config.toml
norm_place = "pre"
bias = "all"
init = "normal"
schedule = "wsd"
final_lr_fraction = 0.0
Each number is 500 + 40 x the weight over its row's rms, rounded and kept within 0 to 999. Layers, rows and columns count from 0. Numbers have three digits each. The size before them is the row's rms in percent of the matrix's.

# down: layer 6 MLP down (transposed), 1536x768, rms 0.0472, rows 917-947, columns 64-127
# gate: layer 6 MLP gate, 1536x768, rms 0.0663, rows 918-948, columns 64-127
# up: layer 6 MLP up, 1536x768, rms 0.0687, rows 918-948, columns 64-127
down917 109:506436473570529493545590497494448520512505465509478444447519510486531551488571498519501548458524529467461467528498509436545529487539484511444477556558471479473480506559469383480589510448523494
gate918 096:563502499446469539505532395438484500497537500499533500512456547454485562467524551562456548506512423573528488514530452445508459491458489479498474500495533555547557480504498538634470492502482527
up918 093:497568525470539466500482442489457455533529499518496477548507531505558491495515496501476479493529522487470566524573496509487434473469476556513472436601462446553516504497556497498508445512464537
down918 092:524491479528520523473418479473499522500466470523532506501533583447604528544475471527562469517539464458495528585563449535473542432526520474512539485422528518470473535465494514536552491420516454
gate919 101:491522486510514483538492493476512563549544469537537432460461471524537513529492478457414542540545553474472456531569419498527456482455554502453520555430547473526499493473428512581408562489559517
up919 104:557459457521448465422487507429417537530490486558493472503537457539467507545476515512544541540466514507491512468538479473545542484531484475476411455580465444526540507527456503470549492478552549
down919 104:539455470435572530490512467527448572491404530556516594487474499492521522508585569489460516575475555558503527461467561456467555504496533502471512538562502509482511565500524564561550503592461482
gate920 098:507483491413452506543489409526503521506496447524533499548533463500447503530528537487397507586492527451487588541498448457462449589484543549554487536567424472441434496518566510524492472487446541
up920 093:485543508495548452579561576510561494530537495464501543527338494409541430442526496578488457556495441489411494499517483492531457534476421442526457533493444545466440435496533489497496466523544536
down920 098:442492475523533442550493440529546510513454515545540526559456492516610560552525534483438493496502613452487509577523513521511528512478481495539465510447479488476448475491521450548433513433521528
gate921 103:566560475554534450464484578527433538491504521424548541473490543493451462511504437559508439465504582425472502500498548474481514532439432471561483493450503546572534510499483491531483541557580494
up921 105:448464519523460578550504516517534520427469354527484501428514513534487397476509524435519499528485409471482413586492543490472518523502569574510508547527495488516542494500498490511521540512540459
down921 101:548586477430555556498452515489483549477490455472518521514474467488538555495600514569513466437474586543467521464482564544536553485470432426442463557516487486547543481505490508538491478524529499
gate922 095:435523523506540545466454481516501410457540485471493502579506492512507577464508495503531508431572488517518510486482471499562538399511554407512542503465440450475564439474505485511473485473482492
up922 092:489501466503450498499531582443500468532478584519523415542509536557461509561450498498498477514402560536531571552464431510453504532525466545520507558459385502472497592547485522421553541580495537
down922 094:533508538515436529540532502525458531518507452500482481528515442557453596531542494533436522512532496478468525548548449432504494410512487621465459478526492553470501452502460501490500489478484506
gate923 105:381506529509568486509506503491577551472484516525446475535555549480479528493495538447461495540474444396520507464503495474485505548551425511501472470491508507453497462457439491504522533504523537
up923 107:431516485552528469520514508498577480463499512574523537545513555472465533539469486461520496512516482532486533513524591498468471517536467560489590567488507508528521572526467580490456455518474523
down923 100:511510575562487483454521514564504534508625511536542529452532501562508520521457492543455519504484425534475551546472504528484477415542494481532474475548475597516447477509421489511437519497454497
gate924 106:512514505491560495533496568501549468512409500526572543534536523506460471480475531585439487503428514485540554531485533450513511449503511516513462576482576530537520485535431499506424469468476493
up924 109:561514568549542439522553533459538513502494484560514599492549518523536466446484539555518469464415462449546510544461454439546507520482577520476464498516537492513462511540446539518475434473508487
down924 107:504499425540512472516450546530401538548547505496493474559479545500573460524523486496562479450476509583447575537461516463515509419502492413524469501533520506533497549540529521481512523517495413
gate925 098:486481432460533572466493469492424522491493550460494498533439506526529429546420499510498514549528545526511522485487518477527497486541530493475462505497494523436428492550536504515437505545471499
up925 101:443441438501539566558492499494457453534475531470486514444520530517514549447491475431531459516491466505454536530578601457517443450506557465457472477467435524446504476485486472529537509477538481
down925 099:567496480487487500533484520460490536509482455493529524562525547501487552463454437456505509539456479531446524478476548473562529513540506448475509454483357494466496478485534535515506532497530519
gate926 091:522440453616476507561538442531489520525544498513489440450472458493449518433420505581470509442541444452533494505476482537455502481459484545494495511516509507502470521508583403531452433449491467
up926 090:551535521513421510566532503420577525511502488501509509457512465472594516466501543549458524572518617497502455523514442493529509497485460467469521478471531488450578487483445457555560514544522442
down926 093:444503469532512544488533493529538534493472482491577546488593480483488468562490483443525505497464483509563557467454537535507471471528466549532539510487507570485408441445482532508536452520502501
gate927 103:442494576408536502541427509486468494487497546483485488516491470492505556505509530491484559477520527417534466532479445502431537542525428505428599549456493518413469525546443463505498458476564537
up927 102:490511466485491420536483536514506566518459567507489509581492443475463494501495527495539545489495514418512506499441544476457478538506491480566553419533521530460541581474518439492514508473579545
down927 104:514523458488539579462485516544511501484484522467470433537530459544507543463519484530492491550422549531572522487458486433414558487456495467580363490510526487480476519437543541480482518505479424
gate928 098:515452427568509466517519462436447462531420548485562524504481465388516499489578508477558538517550521516559498490479548498449424543447467435500486468469487475478419562500482496504438455480613497
up928 100:436482522490536513475516533503479515548523424499537491468529480475613485481481460512516465457556609512548503528448508546536610506555465521475441554537493490496449489501498514462509454532421468
down928 102:488491541529499516427497470478514555550547494476496489469461483562562558519468453441445526511532466569479483488539545473568495478506462494550434503463425491562469479517473560553435548484469519
gate929 099:487442503517455518455463465469557546587487531489474491510546467481531460484471504439467508573542564453484458477556481491491584472441529463535539526538529482485547535475545494551545483512537465
up929 100:547481486492581503448540521459457435548453474520510537509573485489495524544457500513504493523467563523512502429541508480560561507481493546484518412515450499462458512522487541518518519486555492
down929 100:538448490494454446554509436443495507544543532453550496565445540462518516471462550434500514589441500416497464536526442513458527436451480482537418483486472466541424496572473539521516494509454538
gate930 101:496539519503579522478470494494535474555427340535516448499518475542451528540448476496515546473466538506433549539508583457491476498460437517557437428549431553477518455486409512526483503507486530
up930 101:444548506482541539463491568521522480485540467472515486509547461471495537516482529432435475551566556526464453527539431471552499550522480507429506465544511518492455459485551564503476437554521578
down930 100:560462433439517404598530507489490529487450531536476576541490506440576509506489609532513494488482409533514474497486478486488490511580529494534455475456522518406498504442499508482535516471532512
gate931 098:508453457541497552552535478531494489463454463494527498512479464529551419495458478508485527447570506447541523457504495521574449490533509528505457423514521641511497481500468572511474510524447479
up931 096:546555557516540468493510538470541473533508504528471584514524492472484510509520504500473502508559491492505501451527547458432486518518494521503492508485495480551456570525499548409506521516510434
down931 099:544481548500551491469500559549542442508498574538466493566490474537510480497448552477499423506536542458491509499415547529472456523510541474557509461550520485475505527520499452529480504504509485
gate932 104:469502465481496460483537545498485524371474566559527485504510408487466518491413526498492539553509472513499518505476468494476491497449453564591453483403496517524437529551509469460466497478452552
up932 103:537529470542466462512413541515508570481471498469491524472550538515492529498429474526482484429518529525486500523489497489572509507541548523435490529509505517533520530473555474546468524488532528
down932 102:512532467488411526476479511498438500518543516430482547422456502505462490517417513494536483496590562517531461467531512540497585415546455438424467452521548481549480485499496527477473517512520470
gate933 103:522478527541427514533491473472514576509519463496530486463525536455460455475474537508595439534538521483473514514428508539513503490549471550458477466509455483508469517493483466598549513465567472
up933 106:539517554533528519553530469459486506456542490434456467538453497534513500457506492529437497469500479538478412499503478594424519451471462421558525511445525506504507535558487473510546499478435468
down933 104:475476483589540507515410561547474502446475485536549494552516453467481470462445493448532538581525565540493445483549557577508534532503511508535517546496498463475511526556481514457438504522462494
gate934 098:476546514485542515502511495493519523465449500552503463477489468561475468510555531557513521548492458511495538462554478435509465500510471470479512489505527526520482534508502551525511474443506496
up934 102:493449553483523522546511442493501538434500466524446483491459549545456463537511518564534465449487482547546482525518489514537534545455541504473501525466455466462545539440550497526479552424510533
down934 101:464532481498425423550541504539532521524574535484469425482528522454465516453568501476499572545529492541525386536522481429503505484468427385459418537479563555572570524488513482536453405516496479
gate935 103:489477449539535451547502479444472473449497488515470446443471476548547484541516512576528460553520421494554485497466416523506493475490388467516391506447498568434532561454468492543570494502546475
up935 104:576510525500438529533526474518483439490497516531472498507537495539490501555487576572512490515565444518518467526506542458424479509450508506566508509475509506428559429497575566455514522498521494
down935 101:508434513504483446522453549455492472494517473509582487480563554558503488490541542509536489517499494356445459467558553481541475476554453551438471420486516502490513596519478496530480538495529546
gate936 099:540414538464570460480488457514470475576494526436504530538489543502558539468556453486547536442550490539536494494522491455497567521477569509472534454475570578558546565521471584447519472507464486
up936 099:506474489469440478493457589522455464516443498484453462543492424491575413488477509436394486557526528455521520531489418500559528566554531511574492577500497535468488479550562474516457533487515488
down936 098:500466531490496543480540489558530456490455516487518470528530473520539463567542533542578533451517470419476503540489522505488501497533435545495565429474499558535522462548541490434524524508445478
gate937 087:514551479536471500525498469457537520481478466505446487516558465511517482533451515502512524468489565546435480473581547520445489463453486474550439531519505502382458472558570454461478525489504542
up937 089:508447529545501497506485409476516468505514532460473539504491456492518552516467546502430522556531516495523527423485522554512432591526507523514529494443498508479547522488531481478461526499488448
down937 091:494440467464434470466537511511511533473489538527511450491451559502532475503474420475553471452486463515492501541497560480449502482497474564526554440434510533518582557550492443556461550425472499
gate938 097:460515430561483511523562497450542419584532540518519517430416439467484559489461469537488442536537482462491493455499475500513485434573479553495526491495425557467478537491489501481535481439471525
up938 098:422473539532582534543520503488466502485495556546520520494563488523544447523519482477496482480516533513467459431465488512522482500531557487535527492523536506521559423560494509471381457511531511
down938 097:535528513564447490547551534465525497464555537489603450477520475529526496500470478533478515479512469513473517493511455501531533550484524557441503503538494478475584505523495502502446514475530533
gate939 093:472496472565507450512587523590479515480490482429471470555511445511553525423460520526514554474527553465534487512500518513497549507514491546526503481558465482420483538499492455459540498495486488
up939 092:500587475385557525557497496505472562461497471477596539490464453472543500513495490454579474501501517434445465363493506511538477525485538547467499464498509498496524521566556446490496500504500495
down939 088:468581518612586588553458426558506577516497513436533508550524499463532520490471527514475538542502550534506530484539517457538482590535537502474442606477434506473535520434429466465479542479468518
gate940 093:546462457484523519487483470533567472518502401495561535430518492571541504463520387459499496601505526519506476542550394521552544464480570545462480528553470550464461436544605447523492512500486484
up940 093:497515537556449547470528496529501518486546514459475484494546585557475484534509455438480440584524466506492464543498526485496475539489472507503496530527529589526501521509554497476606505487510522
down940 091:463457508524567354537529548499517483496558460551491507521478467480525447487543550434413452514487483515472571521482510500436514457489530502483513494555472471477490488471599468502480534503505439
gate941 094:596488501571442494434549430478516497470473449536481530544502507518504510547504385527508501514520550425451574503466470503524492458521463506504535500521501450443477526479475557582477497543546468
up941 093:549517556460487454405558487473502451480472531496458497469520560566484491510489447545475530495497531476382446562473533449530468472501526481529499489509496459432589440485509461551480469547509453
down941 096:491512474519477502540582513466447552556476485536420469582457519540538469488484547524469432483466493470552470492532492502526528547542516527478522455531451474481530507555540569467570465502501452
gate942 112:543402562434484492515535517479433569533508559489502507500412542476586509498427433533484594569498509510441515496478480519560528542519491488481448517533477521443430471520461469512451500539522509
up942 112:487511481487493490469539564462520476475547469468501474488464500489497471436545465473502494516566464473469468521503517509483486570511488497491471508448496536485511538573525628478550495503532561
down942 103:554479509415512543538560521532475542471531444488479549481561502522453522522564548490510551496550473506488559500450505504493499487499555476476524525501520514568500470516500415511521477464497537
gate943 099:484498533498499498460524427496551504473555466523512475521494556525514561467443480514460490600595507443538514429461481486539511470531470510496457470500497472518528511507510500552487531479479379
up943 095:483544453497512576479503516484476510446507511515511485503477480469517482520514492469419542508455509470492529478455565476462519456548440509496605492529585479514461496484421449539440521507494457
down943 101:535469486458579516516505480529505519493497567444511519523513558551494480486485500430499439448500495495522495508560540500509494484462528542522459552502544472474501534547576446449494502578514443
gate944 099:382494437559453553486521570464567564499463494487520536474469475515571446488427506501547519493549516488506442488496539480503534575479522512492412470510473530542458502527569496439542455499580550
up944 098:503612485537466538476455538455485514555497542521492522516497511462578521526545492505478544446505601521448498476464545468510502503474477533536487504479544554492531508450492406526491479446472524
down944 097:501512495492539517575528508437455440534471578422549450546518536557435515493505441519450509458600517486460533452576473486503494555545457560494498490524511491548486505511523474495484552473511505
gate945 102:421507548569500488508473437478557540494476479479514532423522489504497520545490437538505451433483479431543504537510529429610478560446498498490448464555484532500495474490501544457500479426483478
up945 100:534498476483511515559504476472558464531453482531535512492430459477489564549501551516531516424506460523408543488448498499465512449483475508523486474514413488561546510523465515501485531459422538
down945 104:468575544446467508499519512478508495523492517450544449532549512499471543439591477440500498519469473511447501506567462574456457508527502522491555556464582527547450517428478557528412444501544548
gate946 099:455515432410556530566564511479540506515535488480589497558538573543526456533470498593528484531479550466514512562494475516525562508447473515503492485475466530460487527551502517545487464469500434
up946 096:546480575490465520509505454500492484521591521494520496471516561470461542494585542519541430522528448481517490529467490490533427475497479482477400453511486569466522522500446478459500502533508529
down946 101:437498490546478468555488520374527482458447584434481494552539602524522505548544529485535485482464539528496488496476513414476469512426439499477444495503443525459484517482484491482489526459551480
gate947 105:541457437542504485466463467552507471469517448484473490509500550530508450438440561535552521588427500517526528499506451525486579499485459623498489502488576596519485528476543475465466555454425526
up947 098:495586478516522496457501470549490493417477436429515490583520510475456457445519496474539532523531544506489500535480542464466567433403486523462480531498509522467552508471532509501510520495479494
down947 107:566442541484557474497456520442456462493508515480514466461524467523493503472504564518441527420513514513456505530454520476445519489506534559460502532528482520395442523464441544484448535541562483
gate948 099:491536458544489459532559518504492461525484479472528434448523515503516574445500514498539540598490536538487487481496430469504574506485416497454583465502443419436488495545477486452520523446543474
up948 099:515465468517610530534456461496523524400526500479572501539438459442495451524485532452434485537455518487470530483499546475488527482496469493493538539492480500463468514545450488465520456546536459